{
  "n_head": 8,
  "parallel_block": false,
  "batch_tokens": 32768
}
Each number is 128 + 32 x the weight over its row's rms, rounded and kept within 0 to 255. Layers, rows and columns count from 0. Numbers have three digits each. The size before them is the row's rms in percent of the matrix's.

# layer 9 attention query, 256x256, rms 0.0297, rows 76-101, columns 0-255
087:153131132121083160109122041113104120198124145153175091154124127139128077134073075075082075148091177101140127109184074122131179094090113081125175180168177080110125111148136102110094149102082138116118131191107171174125087124150097139132133033108139138114122137185157124124159100108140227124119143115145133076114197133172098124046098144099110141125118128152168141118109128118135127160082126152130169195124155138084122126157076138143162129106061123183152092136113166135147133108141102127130145130153164115076089140160220197122134145168159159175146070171096151157114145147168140104141144134085092155098099147128096121148176152071112107120052129083139151122112144169095116139162093098185157084153144181119142151088105143120107101134071123153144110176122141077100132143118100
079:084174117141137155192108163089128141167193100092134121120137089141209118122135082141080157089141163151126162114099107132115164104142139098184086165154178090148116129175112153107136071102143120077160084069089135119119105169146105115109141163170142114095083111095115103138095129117152102103128091135145162150116088115136171160071147121097147116120105191139124164143160137106139100071144141085134183130175159178100176150117159103135160094112228183054129150111152143162129119140141110152109202164138150103203157139113164136089180151107085184155106130117133104164164219089141149110083053136111110123135139120136168152126096194017166114175094106134112142128169110111114069116178112119104189117094142116135090118139189119132137098112096100105118103149147167129153138147156150
066:122170156198150110147103126114169043156056126155140153115114164166187099115082135130068179181145161137167165202117138139123139170156130137125160166174148100106159141092110130139116159138146154109126103191138160112136123083136164141124075144141108094132155135176126108120105141149136069132169053152122147204194110139138057072165132117146122145077142090113101126113100101138135124090135128124103154144113118113125079084095100141137153130120131097137118128111154102138170154091168202100111108114100045132146185107091075131155174142086062145118118164138149184133145114112070084147111134151118178135120067178187151142123095087165099111118167059109121144184140167180167117103129182085170157121074112121122076102158127154110071138106120065151128143061121157138097074129117111
079:087117128115100190109130142126144142136138089114134133073111108156115144105035175128141107128110124182151079106151064175107180106183099099095165121154133143127147107118175126160059140121137125101184142139181130108114111093060112141076172144145110135142122091158151155141114128122108110106130047138167112184116131070090130104208145131108110143118115112097114082043111149092112111105131182157215162094131067097134108141176131088180114125100112068125083159198141139112080132119111103100139114124103136101118139142062102184130097159137124121169154145087195151119118135078169114121124109144096117110074121148104187151112068123180177061145178113183157126053142113114143126129085108124148157187147111141190149139121126127120063091067152121110200138129108144095118107150111105
171:141113112104079126154159134118095135174103110125102121143079086104089128125079125197109110152076157193178127105148159122167141059163142089183118193111158115104104128162160123166114138118141059065107124154092165161141162065073169085153099151129138140097109118070077101183148113141139111163144152106185085134123185116126094076144105110135113172101165092147094184128090125093156172144118101098158138086171143138133171089135094146109129152149123142133156092127124195144127083194127126174101114194093181162133157182156091115140171103156170156092063164153101153118183154106135086103173069123150102117166146146118077100173173164168138133150102161108128154093093054089128156125112109087115183127111098151134123122138171149085137126150194114150156132177169103118158144100074174
160:166126149127123163135126143151172103124078156159160181161136092152119089103191132057160113155120076106136117212170098132088126167158100128091154128158134093128120107131115123130200089128162135154096084138174115110033156140147101184098098118096101219156107143107131123056088090113119124155119157131139172100116092162070138142140124214082083149130105146151153076154134127152133179104079134164146074115164095110100082122119161154175117144202140057103133044145115052122128155130142133152141128095090079105108162124120126133158137177100130172161150110106136191136117109102099152127089149135092112098122096147125132164096102107119134136180132156140192076103123176139162128092169088140149082139158131103151108150135100079096097070157158138132112081129130176105176076154113184
134:074103155094143111205113144089106132149121150106080104154112128155143152081124146140137169126124098090109153149090165155100152090074160158112098151140151136127138156164138112148137103166111125128121126114138155093137099127112101173114143130106058125114140210055120124160093110147121134123109129097117101115128188121130145193098111145137118211117103159231117169134118071181083137198197144136138127179095159124113151092157097141129107137164120033126148056065131069115153136142114168094185103109135081110107101113106128133142163094142087153103073140114161130119173132158054186065161178087095125123147131141128137114117120128132104108166160166053170133131146146147096098122118057154089098182121090058212153148096153115217119124096115115155116136090128139137123147131129095
116:070135103142137069157140123104083121106138156113088064106142119179147185057099136192149179092139155079127159120127147164083158095137135162127071178147125165156141199159126094091102116126116139107183070137125201125125062148123139128145151133117135091087129182103116183173126148111121141095123133117087107145147110087132118184049069060108163143070096169172115133141099119135110122141177084122150190123095141144163196116079077124118097141119166084085115121112082091099152121166147141123153085142171103136085082102111116105114163084133120126108093169139176103116115139156123122091154117083084122158133104146127160084117090140202091129136163176103112120137086092142080156127112096167071157201135139067131112186096105176156127097074123166124043137131135122128130135093147117
114:160144141140152140079146098080164121091146141141149118132103157101082101171160187133157136117156150168099087142164140133166117115117152097102145116164194106128127098133152156120165071142115120188125170147166114110113108079110177126116150120111112155133145095132145134095092125150143127138147153146132119173138109096089111124232149108140108212104146050086170154103133091059038125065077081103130087095110102087111181146170147130130138102136136130091106141130192169162155126116100160140061130107106152125153128173146157113161104178079119158149148138091129110119168077108172041144147146099124091087074102194128119129150179116090176084138119104209178094160096141176140134105151090073176171178168132106172107132154159125163156137084110087073169171129130084136129134111090101
075:119123111143099152143163153141042084099081087091117125147121166116078091143121090042174157137168112119203130168076170158144123139094169144111168109107099168112187118171140138174123168147168155198130124066132140097165096142121195145118087187082164105097145115027101121144124097156094136129072174170172126108132203126146143076114136152145112138144143095155101158158132145105069173155118124103181172146131041151144095093119151127103130126138113082155124056118119119140127128128133140137165177198167139153156117129149110155114168111084192184137162166167094119080117081201115078099155171120084122125122083100121182109140147106140130132089079149116159140151134104142106164175102123122143104119135107129142192150116171165150157107138178145121120126119129092109170116165092111
078:115109132085095130120168127124092167100137151119133072081143118145116130130081143172134152120136135146145142101194164098160085176098113103133132131149143106166167138138166094104197157116144127207179132145132174170145197175140096157130115100112158080115149101046113113172151117136109101129122152072120156143130133133137111067159134150089142114154120111117123143182084192143177125088102136111162131061178132097103143126133113159105096080159081114170156169146101151130133154083165100162163110149110154162035082073082063144159169150115154117098176206100144120145076069064149058097185125155141138163099130153118150065107140139130109144126129104126101106183122041121125165099085120177134153131150103134122143129151172162090136082115116140035147144067103133152162082115121125
089:060143111149187151167150124108136156089115146157134136113122140113129169138105088134115193107082217053114124151117134133095124133142166155156094122126071106171176171169071109150144121127141151118154160127144164135155133177128136119112140126117149105125205066090093109140135159139087142126116155171171096172099140082157074092050140163128132129122147134156086061115146121131064168125107128156115187147123149080128114145167126150089130149123115173176124068167110153126075078048103161115149149188145159129146161093164122120085156148175080153107110089080126128088090130079143158100118116172031083133161130154149130097119149192122081226076156099100167153142109160101110149108150103178113137134108136154134170154079149138140194125136148138109132112101163108113120172186081144
074:123140144124156147145151126135117143082133105173147163173154161110094134144101087015159151122149120060174136132100145208143113209150084194130109129140130154164207102180120131170155148156161161165136115069158154141175165161145158132142089116079142089098146075099113118109103106108139142112137139119164172116132070167150129129100159140128125145118130106110071148160135150113071194150149087133160116140129140146152062126053076133187108086180120058187124102139148103108097109137109155131134129184130117155147120078171122180113136162128146153157195113138134148171127127147084149090147148141076115159102101117114147070146142101164093152078186136099140106186114074153116109108117150160088157153139142096168196164085143107074104107143146113141110058144154159193159091134097079
084:143104105130157122090097139177071183187110130129088119106108146091096150102097085136161094108081120188107099167117102098121103121183121075146142128075111125097121117101116138170158087148090123166200112183123121122096130207145125130138151094090153147098124158210122117151114112117142147168149156164106149110114120141137098115157115088113114142103121097117151103099101157132114137152117105163212141089085172097114133119110110089127149156121109119157175132191107152097194113186156081117148110141079067180085152129088170138147123128152155092128080155092094241144167116146107039133148115136120143170071118141128083161120117121186084140189177203128166147131162151090193142173141093095132131157179086175137181155144111119075117095151118116107149121153107201111161083145108133
086:148148109102170176056152102154083182115125146132146085101081161125102144122130149097145129098063204186169114133091216110178128198132116125169115127146142183133067141201151090149194169127122114130142105129085124060119090193161172132131103210125159110156136104205123171128174124094102150095150104093136155150132114174171054117146185087136104096078138099142132123142153161081127124144125132078178126103139120148125132145112121142080095130131091120136127064083199139150153188153135162158148173120132131114112121139147154159121154149107204159118127135164091150145131082175081087121127146145097128122199107120139095119125169054124184077098080126146140141135165124171158131087113088102154143142131129173158145115176160142133121098146104088138147148106157101151145104178182142
074:051125126147101155153118160126133146129124096136114078053139131091050119132156129123170132131122131073182139177150202110135140108120153118132124106177118090151156087117133126176122114109093102090172148129116074094126102098097144126117060089100124119098083109102101154135061093098126097109137108113158144129119117124155111160113165110088163168110095156148132148136141193082134131135139108107081176073121180126126120121097141063159134133148151075149104081142199147128150097196162204102124092215110115088102136133151163159132058150109090141096111184086093181076145138175090093127176140113142193109140065171054146167123087101110152088110144177127193139127127096136164098055118131080155152131140111134149103121063118145117118165143137143149083090110150154096186120148120194
086:158120110105164157114152156184081156123099124084118165147133115145181121156145139104134150105069134146145171152092102087135160075077169143089131171108122116100126170133115152129104125152127071162129121117130152076135094125146088126176196108064127084196136115099095097136119103162169177126117127067147072149092244194158111079081178100137076115133199126169072099130113132146073172180129182080071123149125138135106095128137105162114150123161159146116147122111141083176134158133154104096138133044183113134145146132111116143083094092113164160121133111149155157138137075181090175166148155119155125131204192118097149108167177201104113146106116145112103120176134078126088119130104119141138063121100137109101149109159130127171134156144176053131131108149177098186123125136107097
072:063137111163167065070129060119142106122106146146113125112152131119118093106146179125089107177102129077096156172157178126118131135125116074115084150088086125077114068085071185152165124117080180111165120202115158164092066117155156102087105129169076167099079171045129095078106107174177183128122128104134123142076166107108115123168097117130187105106080069123167137142177172116082115066134142206198132129085154102072138143122103137188145178104126143096112134072099124124160143061131102083139128088118112126089107104143142107138098138170125093119078138104116092107147078068098170103133110142136133121100138139123122119104117140166130155147162115155123097118077178090171122141190113089151112123119153104109112142121101102065185164123125168124134150127079141123107113091148083
080:046087127163139133142125158070140145144131113085135137091117152075163137132134139128129134168166179166118163106139143162142091169117095082201130093158138091112097123083085153149099155079146097177139093113085123123148141174156109090098100110116167091126160123157150098094164142151101146125121122143162162088121108117156152113204136145132154119135125169143126043091128160093158190050142163168153150099146104117104139123147166183201179147105141147123125116195115170116153085129080127121110080175122111115125115046100099110090138124153112094152129068119125136090133000085099194151137107149094157096093092116130137088121099134103141091121173166117089163140094156108150097160129159115129169137115131150058157057100128123126144118109086184119141175109072106116087108186068135
081:070182117178112111074129110157131175126117081154130152131109116106090078137132040110121092158079146050089205163153119124102094150130133123121114118115135095082121120083079096113116111104131134138069112117151070142104073145106128150128128162164128129161119148105101081151182107125134137158121139160166133129103162111145158140175130110143091166109107120187119177113166188097170126194126083204162133086087136090095114188126144113111152160117143149149147118128145117102141116111071130132173168126158124182144100126189160119171171128191143120102122111104100070144165166134177128177134120135065116096137092086114103120132150128073112136180160192099114128149136179158129084141164108090171168109163081164064113165071122111094129170099147147187055184173120086085154060127133100
267:172098173141164145146118122111152144128146148188105168201221191119147104152136128092109087176135127105093152105135059108088149171124106208057150108162115130134150161141098106034173123162138184165092131171130145135105093108141148192077153129088117191159145130158125126137131140143148138139076106159077152116129086119075102181112147192116115162134114133113130120126147092134131153166131117148151077158125076114134119139133137169183156163143111088116113092154136051116118164155153137137134126057111081096151108191136107165115054139119133127164160079109107163144066119138125123152015204166077119103095129144155151134108151140127116124161149137145143096131107212144146127152131097141143084119155115090132119164067070142135126141126070157109118088151182175135104131117144150
203:132086143110105145090070133129067139129110137095120116091155150145058105094129129116093148103146077117176100155110139174128056143154098073151074154093106110091118113127141141139159113119099122120146161147106140120129172125154131081129134075180129113109134133106169105109167117108109152125137126134092170147128078121048123175125111146069144063125097088116200060128162157089152167120083089144147170139148116153107100142154129053177137127120098162144169065155072147075128092076110125149117192145181180150106141127139155126125164128147183147094155085051140163142100157126165155139100138177145158184038131176161140128055057139160124088090142088121110114074142191102150142126121068152107171116145110122109121146152121098120123090157142156120159096104113144140186116150226081
074:090149133112135065169154123099110119130138146135105159161170110180208215110086118156152140084155134090149140109084080173093114165098132151144067112158124086165177133148127094127136101144141134139104141150137156114163131174144112169168160147104114151114117161108158152146151125129084112106102177144113117098127087082166139158120113167164114079140125190149144122255084088164127069162183124188125157158124187152124111108080112131132157148107112081116126120130114087160115172092183096099095109130161103151098111137162131155153099106179110166123152141210157112155090176175060124135160126115133066129180101154143162131117102188159054136107116080092109130128138090112101154155084101140089141112102108147162103187134118079165118107087148120150087083075136165125108186121081102
081:096165141088165116151136089130132138131154159170112136145160094186186213086096056179151135137122094098085157109065042150100091164141134141089103147120153094183164129154114122145136105155147125110134127109148142165156152174162088158130147081146167171132125144116178174140161118116119129139103202137097108128094096097196128203102115169148124082162138158154155116165123124138164104120155143181129109132100129116124113131068122116138160164104138111129120126094099104121142134095105053113061121157150070123155155148126124177160150117182136140123128109230179101168103188137068149124123086148114094151153099114140162141167049205157081186102122097090141158094152129136080149155097132121107152098088136120171126201085137111136106134104161096136117072115130213106081147095117104
087:119115097157132132116088147122143126118072121097110110109129164102042030118127162073131147095118116144155112176186221111145142119137109101160166148117144148102115075143140127117085137112113173183176074090124125108146080074103172129138131161109141110099153127059061094098124138136157129142145113084158176148164136142095165095182086097100129121107135119105173187156146161121084144053105133047178088096141126137079158150124090115136114075177115130158144150143140130125143141144139189131160104156080157163108117117122094119122133105115082131129151128077122112088125090120157110162109155108129150106133104150083157111110198106162146072149171202187092147175065085123144091078121180176140109178176113102165118116198141159091135143152093141084148153103166099118161050148107113
125:128134120089147101151118109130071131166146148136126142107134109201133167098092074151186163100079148102091114081134142157100111152100125140119133093077113113147181104139111142117118149108126126061082135119107143129147186177178094132144095119120168155112134133084102144151164151122119146173107165075145168113081086103152141141127168128139081114146091112141118083110099116140162080098185109145201133079108152125154139116104062077153164170123130118161197147090064089136105118116192065093108105184096113103130106104126137139150173135085126112147149130121123115112113216110106161102118075160040075149107106078156110091121071199186054195163171124074113132157122107147105141099126177188095140131093142132163169173113090111120136151150164108109121026161152159107104142110132125